Weights of a small transformer language model: 11 layers, 3406 steps.
Each number is 128 + 24 x the weight over its row's rms, rounded and kept within 0 to 255. Layers, rows and columns count from 0. Numbers have three digits each. The size before them is the row's rms in percent of the matrix's.

# q: layer 6 attention query, 256x128, rms 0.0855, rows 131-165,195-229, columns 0-127
# k: layer 6 attention key, 128x128, rms 0.0793, rows 67-101, columns 0-127
q131 079:098127111099104097166175104119107149115132125129111143128075134112118113170149143127127135144136193168073092146103117156116104142135099125097111151138118166160120125152134131108099119111097094101122156142161139105145140103125128125133100148153097122135117161135183085099119080117115113116116108151115122078110140147135093157119084119103117095157124115127147090084154153113120134153115
q195 111:158095116125092109125131137147125153120141148125129183134099143121126145161117107128100194175160145173134137175113179136147124152119123112090134141148145112085095136163162148140119117093147120119148130152127117165104086122116124109131099120158127101062130160123186133111140128106103114129123113124093121117107095129123112178105119126099116121157117118165099157090156122111145157142114
k67 112:162131116159112160110142136126145146099134176133151149109084166151132088133150175146151084114133136118162136087109139105171134124080149105166147094130130112160127185147089135100117081149176128115136123152124199139124132126149145144128129128119112150148144117134112141145142107133161092112155136166117138145163106119188125119142158147149109141154116159124115126103151107145095138111137
q132 104:138092103158102164143089130123162135126148161097101106107108113113107134172152105157088173141125173161114124141114157121154163179123080136102137174122064108140111127106141117102119165132142101146114155099135114109121133067120136131120114144116137137091112137119131106166140105113145103125161105109130159085112105114139135120133126156141114131138151123181120134107153097115120146171091
q196 092:106144097115068177109135138139145137141099147110125105158119109154135149125123082081121147138109170147143119120146141166137110174094079075113133153076104097144088106137114136120135166130118139117092145137105145116109106111153125158136093154092130147116101121118110125120137118136170128149123126124085109089133072177166115137137127111127096111100126141169112127110149103099102116127147
k68 084:112155140135068080105111107119127123122121119083185136104092063135147093097105115150147117116129124132174119099146070082128168143124117138172136091137162085142104140137098142159134082129136152121090073122115173144142105108145169166128138149153132117117132148102133118127170124095126129158096135136118137112103122126148120115133121100150139132142144108104151118120105117142128114106142
q133 089:114134123133147148122111140165124148119145081158094075088138178132093146122126120139155125105113134059123120149152087164131081084118152119134170107102159120135147112100105092132099126152159136133134115099083142112148106160157136127088144145103145107145127096142068129108120125160139127102111133137116099117122116135131124147113139085116148167132128124095099125155087113156089164133136
q197 096:110138187139169146140144120137119131111152156159137087139114156155149113094134145123134105109127113079108126118124130121123109100130136138124151110100148132129138107127102103132165148141164138158166082130175143103198166146146145157102167105107111135112114114118072090185120160169173172153129116132124125151125145152149111135160151120114165151109150164131126118140107110148126130091126
k69 078:091119124135094092097188148142124103117116122139086125130160161144110184113100126144152140124123139111108111143088111150113147145091140104129132138102087083147124108132101108125115163168088153128171146147120111133139125115146115121124111122143133162132109129161160103133156112123146145107091100135082125110105102121150096093081094144143178105118175143135127138166114121119180098090130
q134 100:120103144135116133102162131105114138132115128117149148161131145081166097133134144061148158126115117159119088106110147103150181099107119129124127168172132067119116123096111125145167129160103117143150161106097161146130135118108169148145104168106135115119191161120140143158135112124133127153167143136133147160139139127130107154128127169171159117136111133095112116074101097132106105128147
q198 110:157076122110144124123082163116155134142150128145120156099124124120090127144138146138140167131135109168140125140110150140166140134144127135097097170219131104126119138109150139172140079081143130093133143120115118135098123105106130103118111136139159084126142122105143185139144108087105133138158150139153110152121138098138139145137131133129091176153128096089127167084090107121137139146136
k70 091:175102134156115143175101124081145118138156097168149097110145090140189126137089119162126149104148139189140134120097104113133112139139111150116133113166134164141156172139125129115103130162115167152145123114126135086102159079105107136104125128120126112167119124119122121120127174157113131124138124124140119134118175130118116131153163110129155161150134149153146111107135188115069152122101
q135 091:144125140125142135122121108144179142098130161072117158119143106166155090156132129126116126176088105163107114124153134111147147130165151138115098151158140104160109153135127127116148113139087117162109195188125132118130140098131111186147080115134136154114130104142142133102145101077123102144136087152154127123096149134133122117102142131140102118160088121121147164078140126126124156118092
q199 093:158121129123133106134091128113136092137134091116098119137104096103100105123167162117103158131121146156132121136108151094122123122183137118114094141160142136097097110152157107155103104115111109129144164148136098134108077084112115103157116149148124104131096135085184155071116130063120113106150118150140134144126124102100129144114108132123071127148117120093136129057135133135098154131137
k71 083:117128136139146119152093165077094107152133116137197134156119130128134145158116101106133099120143098135143122101077140118113158143134091143144126119127117188122100123102152137107121122100163141113108128056141134171129166081095155089095159129178138103110140120113103172132143136126128131142141153133139104121107149113115154168121140141143105112144102159094116111150160110137098144162152
q136 120:138127132096124162092147163133127137152158107140148109141150087136141134110132108102131082117149073135154178100146115158095144089185162118116121135119174123161138135125115114134153144125155110140103134127103104107123131154133175145168158140103135163149138135128083175138149152109166148138112128162108121164167133117136127109120127169140115155083144117155140144176107083129166155133117
q200 094:114155136141145135172125151104174127157118117175144161130155119137176135108138111117156068102145125097155151076137106125109139103153146168148126137110122126198134147124087125129125134145129108137115097095108139121122175161099141125156164110111131114177136128105114107144129161149166141111114167153143153090146112135078137140132134152101083108090124107114151101133137120119162145148143
k72 097:118112087147159132125108096077181099141128060163122138126152106114091134131116126129151140116127108095143145148166126184093131119163149125101150161111152176116149137106084136097092129147117110135133122142142110118162140157117112142124137123108147117118152092106132125092085164133104121109107157167143152133116143111075136139093149106166128149140148127128130087150130142164162125174132
q137 102:082098129178125133131119081127133119136139085120129095103092115108113106118144157121156122098132138167155130105120125167140128102124077118143128147169099095103130121101109136159156099121104132114128164168120132107127088132190147152154099162157117127123125111089140140096117139135148146152130101125126148145119119087139125111164144107121142120180164152143192076103130113133154143156108
q201 102:123137137138141116115086158140107166158131104125153109136081102146121106125129090106141154156166129159160113128059083146125113108173141163119123143144147171105133160107147121169152094071160149135148172114148126145150093115126136122139147131148143127129098148124136100118152093060099106152174137089120158132120112100159141151111103100125149133162134129104147114128118127137132149104138
k73 110:113156160109135130129105102133125120098139134188164187147124066116138084155150117176132130095146104134113111150114074109126161162126128117116168151112088134151094107154178132138171117143126166135105139092119157107114174105119103104088128134143139107136141167111136146122152161146102146151109155147125148126120153145158135136182122118143146122127120143169111110128162115135129136151111
q138 104:148116135135126144184112041120170120119121108109144122141101127160146137135114119108145158142142117125065092134109099119100090177130117122147142121096136158156130139121130126128154120112114118142116133156153092131118162159108069135085128119164148144097136161111124081113115119133140153158117122089139158075113127161116151156123131101109133126185129138119121139108174140139098120155105
q202 095:104140097129099115143148092141120113106104132090126145129108087146160157091133140122154175162131142131095130147110152148125132115083116087116153087163104124092104147115140175114123091096099113138106105176124119160136091170106143166095100110159133096096133146119157087107119098112155092107118102122095090101126096165139117121118126092127130091127102131150144137119107119119097119132093
k74 100:113129108091103138122128176133124141124139179082137169112137166099092117151127116130134085166133166136125096115182121095126155129097162115104137149103143110140127093112109111121114100121129138136163109082120174152152120090139193112140132145113136126135148115159100110126122099097118079088145116185115103140150158128174128111139139118140103100097119154143140119128132113148147121088101
q139 090:080122137108145106147112124094125110162138095150140155112134094165161084126142154167136106098132087136141178128084144141127131092111128122127124160163127149082086159125142145084133104105165142172120165165108149099153122144139110136135145147130143105121126130107113112163142158161110108147122112202082117124124130141106090096139152111111130165138101128152108125133132145109141150084123
q203 093:095172168142135180137151108119135124139142121141150163139122125104153118126116144139166115113155123094106114087106078129086138141127125117148127136126099119138101121105141109117157166156163150185146137149121156129134182151144153144143179109107157100157131103097101136129133137122136166121148159147162113175122174132101105123119131124187132133109114141053123131129159139134132143092110
k75 118:131118170139145139151125142130141111119084120138137116135163162131121137121131149102162129112132122095130106137146148169125143150167091154125101110128148175195151091126117117144152160151113136075132120144152081123134133137122134141136136113095138118093096151123134122095131185169100165112082130124153145100117099112097087101118132099152110181113119091135142157141077108145154097154148
q140 096:132115111096119125106132130134148113155094158118140111135114118075105102121167123119099113141093101114150125120120116142106089095168139176122102136111115109153149096133134144090136135105124123135136099121102146170107114134177169144136127114131103095085166121140103142094134129144156084112139117159154179109168090158138148116108167108133102177111120112140084195123147133136122157145159
q204 101:154121152065183146094134121128143143119111131117104149138102138100112126111136120169114110134143113135081173142124089132155084155165107122115085131093146102167107108122113087121133131145127106149142134142135096119133140119134134129083155112148150142158156123079121132094111111128153160173128146093127096109183150111092168111128135146156143132180118093153140146130090136098108152127113
k76 100:112090125099152070091142129101103107134171135123136141163139097109136174120145140136138154141119112167148146119121166131133180135076114154103155102171123146110116104127130140154163142114146173124099144149172124158136146101124109104104114115095142129151121140110152159119119157092097125134137155121152068136102151124144120114173150152142171134142103171092148118082111118134150123112110
q141 100:130143127119138123106143169122118118139094101130124088103139149117123122130124120123145119086157127068155138138140109128115106099113118138150136104116110111164151073109114140110116123129124133103158091096120127169156129134167165151127162109125113129160093130147065114080119154184162103135127115138133117124153088170113121087121138127106142121087143164124155097196097122159146128103166
q205 096:062127127136133132135142116136114093130086108134130126131137124152142155123104165127124105137120158110111130116140119145086116150129140124134144123095118134155137101140096100148119149168117149109103109104119113127149136149174104127123139103087085157159111080151071094130121167195174129108123115137102158120114120168138097094136123081102149161094158161120161077150148109111147139130151
k77 073:092149121128143149148146097160148133128131110092115176113116140150152079053087125176116159138084080114095149137150102124124136135128153095102110102105144083121148164116128127158116146108103154150101125099124134124127112112176107145163128145137105127141112100133132126126102164114127129103095079143120111132122104083146126131138152152103132102116154099171136086114117098142159099110151
q142 095:159083101143144168125128121162133127146159086112104092102149099146112115132143130139110088144131165131131087083144108104129167129153120159156133157155128107130102114115116096164136114110144154120100158112097128171109108116140098122146170094104153124151080089133079157124134156132146120128149125145136189135092124136134149129070135152151156159150102123154124158150141119151142107161110
q206 108:145091104165142135077096109109116116113125082072142084170122114123134118078157128097137131132114171152119138160104112129123127142173094132139132162142127149116108112086144119155150078099088141183122099098127114084105124126141103132178138143166122112126089111121146139128111124120142104113102174123160158117111160151155123137165148103144113137138109116121133101116111158137098125160127
k78 115:103133117115087107110108114090092177107114134136188141151125100091151153111128122135102142124160135173117115132135137147125146088126089121117077100117131112119107129102138122147122125137145108164121120096128155126135166114072172093082126147151148154145192167116154129161154151096117123131128157104109141092099159110139125119163133121117116150108147157113110084112160140096140164116120
q143 093:098110126113085103160100091142119095134092128092123127106114102172127141152150114125128165129127121116124128140151144093135117094109158154106147134111120126126129154133143108122170142094149134172140114141148121191089099117141119092082169104133123137083097124118102110110120159079157103128101153111148079121144164131092151132122153101116093151155119143114064137152128170126119111114108
q207 103:131127146186122152163118121154155139131082174118129158165110143121083120136102104120150118115134132135112114101135129120129144147073159137125120171127120113157156112121147136150152146149144141104133105131186107115108147085151126077096090154126108133146144144137107090185117155151105157156105099157134172126145124179125114129132115103103152190120142160110162162143127130145121126107133
k79 119:104123171159141119106135163160091170160113104152102130086106139090135129067112196113130117151123153123112120145108126167135119108119122134158107120084146106136138103109114123117113108139127147146176116149105115130152140157145130175144137097139096141152133135105099113080142162186103156104128128148152130160129103103157096131119128133156144101149164153109170126152094093152116114125142
q144 103:131154100103089099140140128138131109080159099096140169159119123124115151142120105147118068181137154164082107120115145089131108155129163141108159124168181160095135106125183135134136141134089084166159146118130129136127159110120143085134084128160154121138137145106177163132128097104096092129170111102128158122133112137129122126115114126110154147124122112124119122136104146141101115153129
q208 099:118208100108091124145134090129153119142147105126153166164144113118138121124169113138125124128122132112113097131105187117110168116165104128092140093199107097097111141130166158136160110154136117144110133110129118124131177119119148083122162135119098143138174164100154122162140159113085155109161113144151116088139121137139112121150127169135115135133131139139149164103157116138116140111140
k80 094:142135106119115096147152124123139141134130118126094111090115101169119110089150143149159141129096164120173149153115153157124155138109121096114086105087101086148141138115097136131128120122111138089165143148112128160182079103049103116092162134104122132149094118136106093117138122116129126113116134091136158090125086159101123131078134119130104129117168134113166138159148150108120147127145
q145 097:132176094149149118165128124136137166083113151126092138104150095102160058111120124125118145115139118122111093106141154127116138157127130141133094129150130143117109162117134149079116122150117136101140186093193145135141139115119092101137140115083156112162102157162142136169147119103096110143139096112109117099149106158133130178147129105116157122077128133097110134139107151162126147117105
q209 113:165110155129164162173145144148159139140148160111096137144135160135128115094123123127126132104151140112144084079141151115108122137155141070163115142127152141107133127142114095109130140143095064145100159152197128125096109112104120103161150143096129134116125147108123109138148119142093114139129099126108129187099177145156130130092118085133135152109140143096148104084131139141105106092139
k81 117:117122153140095093150124152152126114167104129147158142130110170157154141105124170096115124126086125116139141169098090115126125104164112100107163135146136147118130132119142118126102128150161107139107124149091083087100080130142134140128157152153137173086080098123111112126126144135123135130110145099104112183097095095135151137091114152112115134086132143121159112150110094161116086115185
q146 112:160108120107168155119124109125107160081156094170156169122167085148137127137152160106102133144135141167133135112114135101127142105163136164100115163159122142128154119123146140149146089111137104152091152073129127158130114127125093109160127165106131131113133106121144183141137151061084115146128166155131153129102120106137083120114113157157135143165102155097126132129116140121131158128093
q210 096:136100129140131102109085114111108140061122124119099134080142093116136092123136128157126160181108208189131113149131145121157117142106144149133101164144168132161145186135116113128124162121122130164132176108100146109092118104131113100157116145155132140140138139131143129123117098094123121111169131095120163122101142121152156136125174128136107080134142117102116133108129125094143156134133
k82 083:097151136118115096132158114108136113163142111138119132098133131102100153143096143128166132115142148148126114133170127172134109104152114089160135161106097136177100106127120123124132159141176137142128082146108130085123188124135150159120162128129140131155123110107114098118150123092172121092098170138151153101125133142119160114179159141117096107119165114159167115088159105145152078136147
q147 106:110155113126152153113185139147173104140096099135125127086167139136143140153150136165145078103114110077131147135153122155113116092151133144152169113117121138136145117137105105121123120122094136103159102128106147161132097131160125139138087125092099125129085098173104113115105169165137154118100144146164099154126101156120110090145169137118122120138108141119168108178101109149144092104152
q211 100:096132098178156167130157120160126104148120096126103105137168159171123154101128148133175106088118104078094137149133132122123123120125118101145129125123151136121125131164116100092133150152078139146165082165157114113138139171146106129153151114095118137117109097173099094113138179158119124139117137132134141161122138116121109099141135098108131143142133137125158083138095122184133101092162
k83 067:145123114118144100152155139174142116130103144091100146117155126137110107080079161122082095156129135116154092165095140096143164129116112098080108141155105099151125148123144129168153108091123125144099125077130114117109138107099153132123173130124119133176101132123121103108119124121140083100165139156135148164140098142125147123165126165113146149177121141161133126149136122121069142130167
q148 094:119163136118100112111113137124132150156103107166104123158121142099146176116109078135102149190097115156156156174137114113132126126140135089127089179134121142149127104101093127121106149130169147110115116093107120142106123164125133146171096147122101146131095135157128118112143121106142124103149123146108110157132137179138108116189153131094125122105191131150137138134088104105103075134119
q212 095:121155111111148129091166172130048120118123096110124096089132161135122151151133153139088087149147147124155116142117079101093130089163148139152154125132116072140110153117108117145149097081136143060133118131107143160152153132143142134142108129126134135123113131108109144130090148118160132115148136133143149112160133141111119159158147158158089105152143132158097090153136128100170121139117
k84 116:113078114134135123103113067103153101134129129126127134142118075122117114122172115137120172139142143128118117109108163120181147124156093159116128127161094102104132130119145120162165125117117100161137138139149150118127132098127126124103097144138165080108148131102169168186144119106123130162141136131125175122110168134103152138136097105135140157158099072142076146135138156095136161148144
q149 132:151104121131102108161093114098117133109162120099156152109115108078104113145169121116117152125099181151122112130118152121151140148132080111131116152163110065154098156135166138142137139108115089161111152123091165132118159086119120099114134149163152140120146177109131133163126081102100102134179136129145091128104111099110119133139074150146107137121112148120110136090151104137135124138098
q213 112:122122090132125094160070170132147130122113116156162176107113085114095098120177127135126134138117144124134103109166159097153149115110153099109151160164110136121109145151164134134149117129091096133126169147129154154120071081151094075129130122116142116119158165107118122112108137098095108078139104110095131102086096109118145128108111138119112118178100125115132117095144148122118128118123
k85 095:128161095136124109129161157140134121135089128105116132118116165139115093097110128158137101156128070137105154127123092135109099133115155125130160128128144126116157143132055148108117118129120127100113097103160102108130086160106147122133185034134133125126103114152154142119118135140132156087089132132138146127128093131122115124104135153116108120143153111144192112162121110145122108148186
q150 116:113121152125148117166134161180154138128116121087129140106123138166112115083132183120150109156145100104090138100158135117120144123146164134151166123134169116139098090161099125115116088111088077121157095144117140148123090121135124136149134093085099181117151120151124097119151139189105160105106133101123121145134079147149126097135144108114158118135127117144148092164118133138139112112158
q214 121:119134135113139141158125099129185131151129109116113153135149156129141143076131131130148046126098062113134107078141124122119121113117151094111175108160142122120136086168151109127150112098126116160119134075168154156077109147111123134134134103153108141123125121163119134156113144156081157109105114134156143180137123126126151140129152153128128089136136135148159168107128128167104133137143
k86 125:154102141135105112118113124094092140085154125127135128080122126098114125145149114117102163144127148186140131129104151097147144186117093109098100157168118107079134159131160145120132140113132128111140151129136124130108132084089111114111129157136148129145136173109144164146152059116084099150168121117113119140115129117136162170114131144131095168119099121118099124110129164119083132179105
q151 103:089157104137099137132161150153103141109072128140124110132127172147137166084107092133177134116086148122150158116159128104150157066124126157135131122092139088138178093123094126141118116121176124126134126088135128084117113134106153150117155096141148114086171137163131094130120122129138114134134110171133142117140130121137144123131165102150183115134118129085157144127116133153119142087099
q215 098:091123129090115142149141147141151098123088168139138145155115127172117118124112137088171129151130124133133104080161131130111137096114120131144135145095110147162142160125139152140120128135176152123150108109141152130106137160182127119094122126076169101162099141106180108130149129144159161117117153141125135139124117150158108126130139119139105172110131152041112159163134121137131135087177
k87 102:203120176149131088115100103125171104150151136151118112096136110087138074110129119124116162134122110173114090129105129104133153122118147151129136140113097140164116146110161121159091122127080111142139147148122099137154147132149088104111137176139116144113094128098173123162147141136091144142158096129152121094107161134128120129155106146149098120102125116150119116152116154067103104141116
q152 106:142084136133131155131114095130149071159147169115111112149124112127123097112138102135089107143155102181152108149143148166101193104180106160150086149117120141159124132142133118132142153155136138135104121106140123119132139132160166122103170172113133130137127119100102106094158136111108123124139145106112117121120116094143124117109161138187100145152170126113081120132177151126163115098101
q216 102:120108094132107175116140119121097125122127177121125093152107092157131179165111135112148137120157139144098176128129115093153150062094143120127091108110180114142126148143145143103120109173126109150140113144098135156127167094118123140122108098183082149137164137109172130120149107117144144131128154129134113122081159184142110133104160141141122114077119112127098137131120111121115112102119
k88 111:102166132125133137116159145116149140110130078149090150135149122076122138128118135120133182123101173093123132123180076134095102107114082096131148107101112128096154089150097168154120100158103095108135098144128144158116161164153115119129099147123137119082107109153139122131126173135141112140152138156140155131131126147134114129120139166143163137163123180110154122119114063117118141114113
q153 100:118096137075134125084128092126101146113152130161176140108132133133155136158140114150126122104142159199135140087113164103139168108146141128132135094107146109158124139140113159148149086114134076167138135145113122118109130101121109116083132137121128137146190155120141158171165086077163108140140141084158128127119155111121128148120142155133107111163113121130102136126145131127100154123078
q217 091:110103130145127158096144117138133087136126107165117154155166102073177167103175170124150100100149122115152101090112180111142123116143108114141114131136090090146131120146117138111134132124148128172109133089148145098130178120128136123168126191106149126117143135109095126138106149143154156141137121110161167140088150137131135169137158148142104178101127132103154141110165141116148147136115
k89 105:144109098163093135091188141129131147147076102106072105105158121143127120132115139117170094113117123082169129136124089147113115117112142143128101137139132118105149151142078105107105180126092122134121113125106086152159127187121159131155134137153109134111122114137123130092089138144109177115089150162095136135131122138128112133091168101144116101130149141138121111155103097174125114140147
q154 095:113121124126081091140135108145161101103126142107146129113091173110129192103135091107141113111129108143143152124164145148129137134136131096137094152112109134165161110108104105126099118155104104159139135119141109130164165160131146145098134065114138148138161137133113163136128121144142124188104131148110139139157154167099120149156165086138125134107094136135121143125182126170100066144146
q218 102:163136133105121131153119148152130131111137170086175090103124157138109163142111110117140131122113124141150163157153149153168141129180152116147122110142120089110135132097109130157118100116099088095139119203124139100137127173136174114086076132105158115153156142136101161098145112126125121098143113141145112125136125108098115130076134097099095155123104131135134150173156136165133107113146
k90 103:165109159134101135117132137129136161115132146089105100161139093144108124141179148094128114179102148129106120155086157105129124120154114154116195126111142127140128154101119086087146145164118151152130089127193146128098117145145158127088174152137132121116108119123147115143117179131110148078132086128143106095165112113123107148124117158132125162156129119103109129132136175148115130138095
q155 103:152141112097138147130145117111150125144146168087078151112103152125140132119135163139159102112121117088113130180138106140116103128132159163105102074061135120097131133141123109101105132125088154139157146092157141120123117130147121130134119149112124068089088095151121080104110169155126130090091127164080122147103115147138141142121145114123126142140130119118147183130128132159114091095145
q219 101:148185131145124147126114140132157122117147187139103113164098141105156114082161106143155101113128118091105119141121117136122108149135138138122113095085133107124153109143157134092109155188116137147119148136163110096126159151164134121126159143127129127163155133140111086181161128184151136142147079121132137140150128156148143121140098110143167183122120171116113158163105118139130151089121
k91 101:138117133161174098097114146136081158101096154126096146132124086129150130121093098164148144182118160172141113110100170118132159124134094122143142153161130143140131121152140126155125116140141157109097149151118131135091138128124081085140127175137159151121103180116130092135154145065157095126134144072149145138081114121158123144121116110108092137132125153105143118107129132111123130094107
q156 095:114146095119121142086128141114101127153110123125106101129093153149103149080097104137061117171111127135114138124112101152136162158143148109131118178073121112137109131110124164124177121123172113158100106123131092135136101145096135144149132081172117128145124127119157158133110098115124117114151157173096128114176135073127119123134159086129085127084134152117157142158122129150136149133130
q220 098:114159103139151093060131153106118131197119075124116131089133130125126139146124189132102142132157149148138153167122164144118123138133133127089132130143154106098149124129118120123096109145127112115118158170144136147167059148136113145139124103141125150134079112094158120111091152123133140092129166133121108118168129095095132170177096118117096121154104106139109109108121121148133125160115
k92 098:104156116109160127161118134096154129116106133137139135144134119142153123170176147131147164118105089120145108083143176153109119142083141139135141112150117131165144110148166153109133150097111142141146119094154142171121103122164156151101108091126102119155166138127102171152119115101110162146132146132150138130148142124116120144127175134141101168104126116137075150163176138085160098174165
q157 102:121096108116099096098116185119120155154121112129121140130120143120168160093179134104134131172152121180158159115148126098104142083153168090096136129123122106179133161129137133129153154145134124136122078126135131138099128134110136148108145156144151127114109169123131145136113112119135138177104121119144097124132098145133170102159148104108113164130095112066066134120118150090102137144130
q221 096:131113106131078092109120190114122128119109120154116144103133130116137114146143121089136133161183153165149185160158111093133184112097121157099111161144109086129143160119135139134096139059125129120135097113138124110097112114109082131098115101174108115140149144156136133104151135126095110190092134108130141114116103139132136149144127142127138143098101094176147121146127139107120125146134
k93 106:101125090117154150150127124139163111103142121138135100115150113068088138078087200146117141102129146126129136158144110106135123133110132149166176139149144136120157094117081116110132087116152102135121135137127154153151164156151133165127138125113110162130147107147141098131115158126106129084131113159137144143155117115109148165148190135133102124122133104145145098151109109192114096146161
q158 098:148095135141160154074101125124100136157163109084158137119173126135119128166150089124110118114149151173151097142123083145136143137118107168153088134133131157095115126113107111143143122081119093138125103113102131102139149100111090091181117141150111095154137116133141138093108117076163088127111155104159133134121138121112145120178164145126126119135146127124148102119079115121146112177113
q222 109:110066132119163125089120130123086136147105057155129112134161099138109113162159160157120103107130168162134140140132105131110109145152089140146136123129110115134122161121138115134137097084075142145119146094123130120114123092143114129120123160120076132156103121146096112097111149091123148143093169100162149083141143149109134114160163142086152166169130112145129121099126125148132145168118
k94 113:097098113097116133109150113131142111126097116142109177117127095156098131064135134156108106104180115138114149154109136161155123114106124136085071137159114094107122119112102128119104120149151139145111110089130130174110115128144159164102126123115079104135170155129109108146116158144124151162159168156139175106077142105107112151120143132101128127162112121152098118095174157121154125122114
q159 101:131153117165088130115145137143181140131089139193124115150129181122115125124111083110128143144106119090115142161163153165092136103124139129129122119102141179115146048135127143120094170168151147127145116090120128114141139136120150100177137137117113132132164105109135116114118145162120125168082128140113145131156144160161118103139147111190123153142117138111132115117123103138173104128138
q223 102:179120102152133127092125118091133126141130123096121059105126153115128155162116106126117168107114156109118156165126145134103122145110133135115100177100123107122106091111117199123129106131147144136101146117115118128114156114149160125176155106139086156099131116110140136125095129082121144162135168150147147116122105108130095129128187100172063110122138146128118118147120121142180123118111
k95 102:108100149106115136118130121086142139170129152092144102170147087098155153126134167123125161117145152154135128126165164122093140109155061158139110104109080073141117140139143122126136124139099155135092137147140156106114119125161088106085101136136152124149156132159124108101108112117176127141172110122126102081172120135108104132116084113145160149163130097163106125127136128130107137129095
q160 143:096157109159138123118156140153135108137095115087099116099147166156103133108116148109151079113149139091130168118135091161109089137144146091140142114106128106154127109133091116125113126120118132121132094125137102123155116157132114167136134095082070146152112091139108136079103142147134143107086130154109133169134087152150135105102145128110130112126149124154174134156096091143176087133168
q224 081:131136105115123111130148132126138122119136125120089127134137157145124164120121173139133097125161137133151162116163111177105077127103106131164132131088143096153110099121107121103133135121164160110114091155080123132125115141168134148100134112099137147140110103116105130121121114114162113143102190153098115179143106172107095122134148134116059074105143144151114083161090096127160142146139
k96 107:131108138137120116138120130111116153101140142088142139154088121135121096141154151137099155160127160181142102130092174088141143148103134147107121154170115106096086173156187132149134122152122131111133139136110135129110146080121113108129134163158136128138155165112181153147172107086105088135179105128113120116108141098139125138135114144158135144161086137120097128102127126102087172131101
q161 181:113146121137147154103162164152153123159121108145129095110155153156111122109121137113127084103145093074156172115149097170096119117162160113187149114101143117160115111135093127127125150111139140106131107124123105126152120149137152169148143107083118146160106120158091117113125157160165148101091153156120128162162096139142145113128174139117112107110160139137157133160100094151154113139168
q225 074:094163153139127111122130144101176117136158083148128120130181140142099107132125150105125095090150114091114135093128084158056119130155184122153139102134151141094134135135082097119115158136127141118142125100104143144154110136159142135145139101093148119149107096152122100094139187134139154116083153151108150143160145143086140112146140148130135109123165126147157119132135135145156136119176
k97 116:111170114130153153145128148165136126188101083129125137148156149153130141104109102111154116093144109081112161114151082178109122129128134137126163119119112127121152079130090131109116149132110128142127099167148138113148085162145126151143152101095104146133085099160118141128087154164124119077083125148151141135134123148119127103097138098135127125107134101149162117177099113147179129136154
q162 085:165069171154173142081113140126122146119092155152122114123097114127099105162139162116102088129139131158149130094103151085130141169125152134097113153154101172109120096141159129146129138122101102151075148133132120159118087091134150113168106161127144123147147121117144151144117089121121145135150124095146186105135145133122112139137108123124130121115113156163116124129127093153171179121099
q226 075:142162146105107150120154156122120137144109124090141089137091136147135122116128118137142099145127114113121146096128113114109118161119133096143154135090136096148138097118093130140113131125132126127124083162117149112134073160170161176122068127107092155154137140161106134134118151177144122122103130107098153118171088176148131095136165117134145152101128156176087164133132135187123089111144
k98 093:138115141112114138170113092088137108115178090135159154134109106083136147145137130145137135110139145165114137180121124129140157150132060170109103156155107108135142159152148140117142121105085130145152169103171116132093134107124153127098115130124126119110117130109143122122114126084130129179161157094167091089105139108116152146108146091128114141115087101145093135111111186104105120136139
q163 115:149130140136102121145110085120125126110115165133156138166097131129168144169150119144126146147120153152106110154113144087149122133081096143130126150164139123112136143098147144136127111147120126154117154123132109110118171122086091115131079132205135127105157143124194112148093102127090092135139120081137109104137166128139127159125121113145127110141122129112127115076120160093055132138103
q227 091:158109128162127100158125108136126126140141119144137184144092110114120124111119096117124135134108116165110110131114138116121139131116112104120112133097121094131129101142176148131161141090109086131096112140116124119118162116112064115160087122101110164104154137101148123116135095098129067182128133057136096127161116130146079160101114126141130131132105092107121175104106129148096156129079
k99 084:116141136103111093145111123141107180145139133131124143093118124090130090145146110115091120118111148143174118131125135101175159119110136147117144128128128146089094172146150119079143104112118124128142150132095156148114119075106103104107152168144103103140163133140144165161176087088146114163140095108128126134101135130154180148151130162143145102165139172157108121094101123096126124098104
q164 103:113148121153141151092153150154155164176135118111110114097135126180097126126102165137129096131116103099110170106151130172081097143134145107113109092130133148097128103146085120137134139101159141103128115151073132146123066166125143147111139134082148123121076106139084123112135132169146133087121111136119106200154142127129143114118125148107160129146169110116128127141130116131135162139133
q228 089:139117131116144151117120142156134113134129164144103080130143136146155120136118140082121062123146092117136127126131109155083089086114182123163114131102112160124135109158088077088145151134153122127130100136134154159120112157184117118139132107087135106136109065109066130145097146126157128106109151134143123180113138159106145132118131124128122126126144096102158116123122119154130083091148
k100 089:126152081119125131139133148149116126171080112114131119113119146151107197132124121115131172142144128068151102133086111136130123140134118098130166108124118150123119127111105149104075098098132133108143130164143086107129101134133145135134123097086131137111095145138136124134115140144129159112096104172090090107127079160132115138127109107150108097121156104159095175134121058108139097126166
q165 093:197131121141133081127137126113100111108115165147119160163124135124139100094109094086109127112159120099128149099140120124121103129080131121138114134112159076102120164119106177081141153115141131121139092135114173110102158132123133122145125085170106132147170113162128129126103141104135135167136108148158069127152141133125098176086145128150088136140132135095142104121131125160122140116169
q229 100:152101135131124075162119128101097122126138100134144165140138111117119139140147103115054135119129131103136135126090125122120105156114172132136117108174105100091148154153143131145114145158119098139114140154146129135108106151101134100101115094152153098128184143140176128106142109088084139173148121123126070109164139112104121176109128136114159136155091091094125129085133152141159150142121
k101 108:120130129102170148122118153159095142135161079125087127141140160168152103143160170182112088130118123155147120126141138155113135117145116171119146147127133149136133135170105123136109107103102092110146158117146116132109131152146105107157171141093096139154143107124106156148086148177123142156182129129108136127144137100153147115122173174130133108122134154142111063137118171116120151168141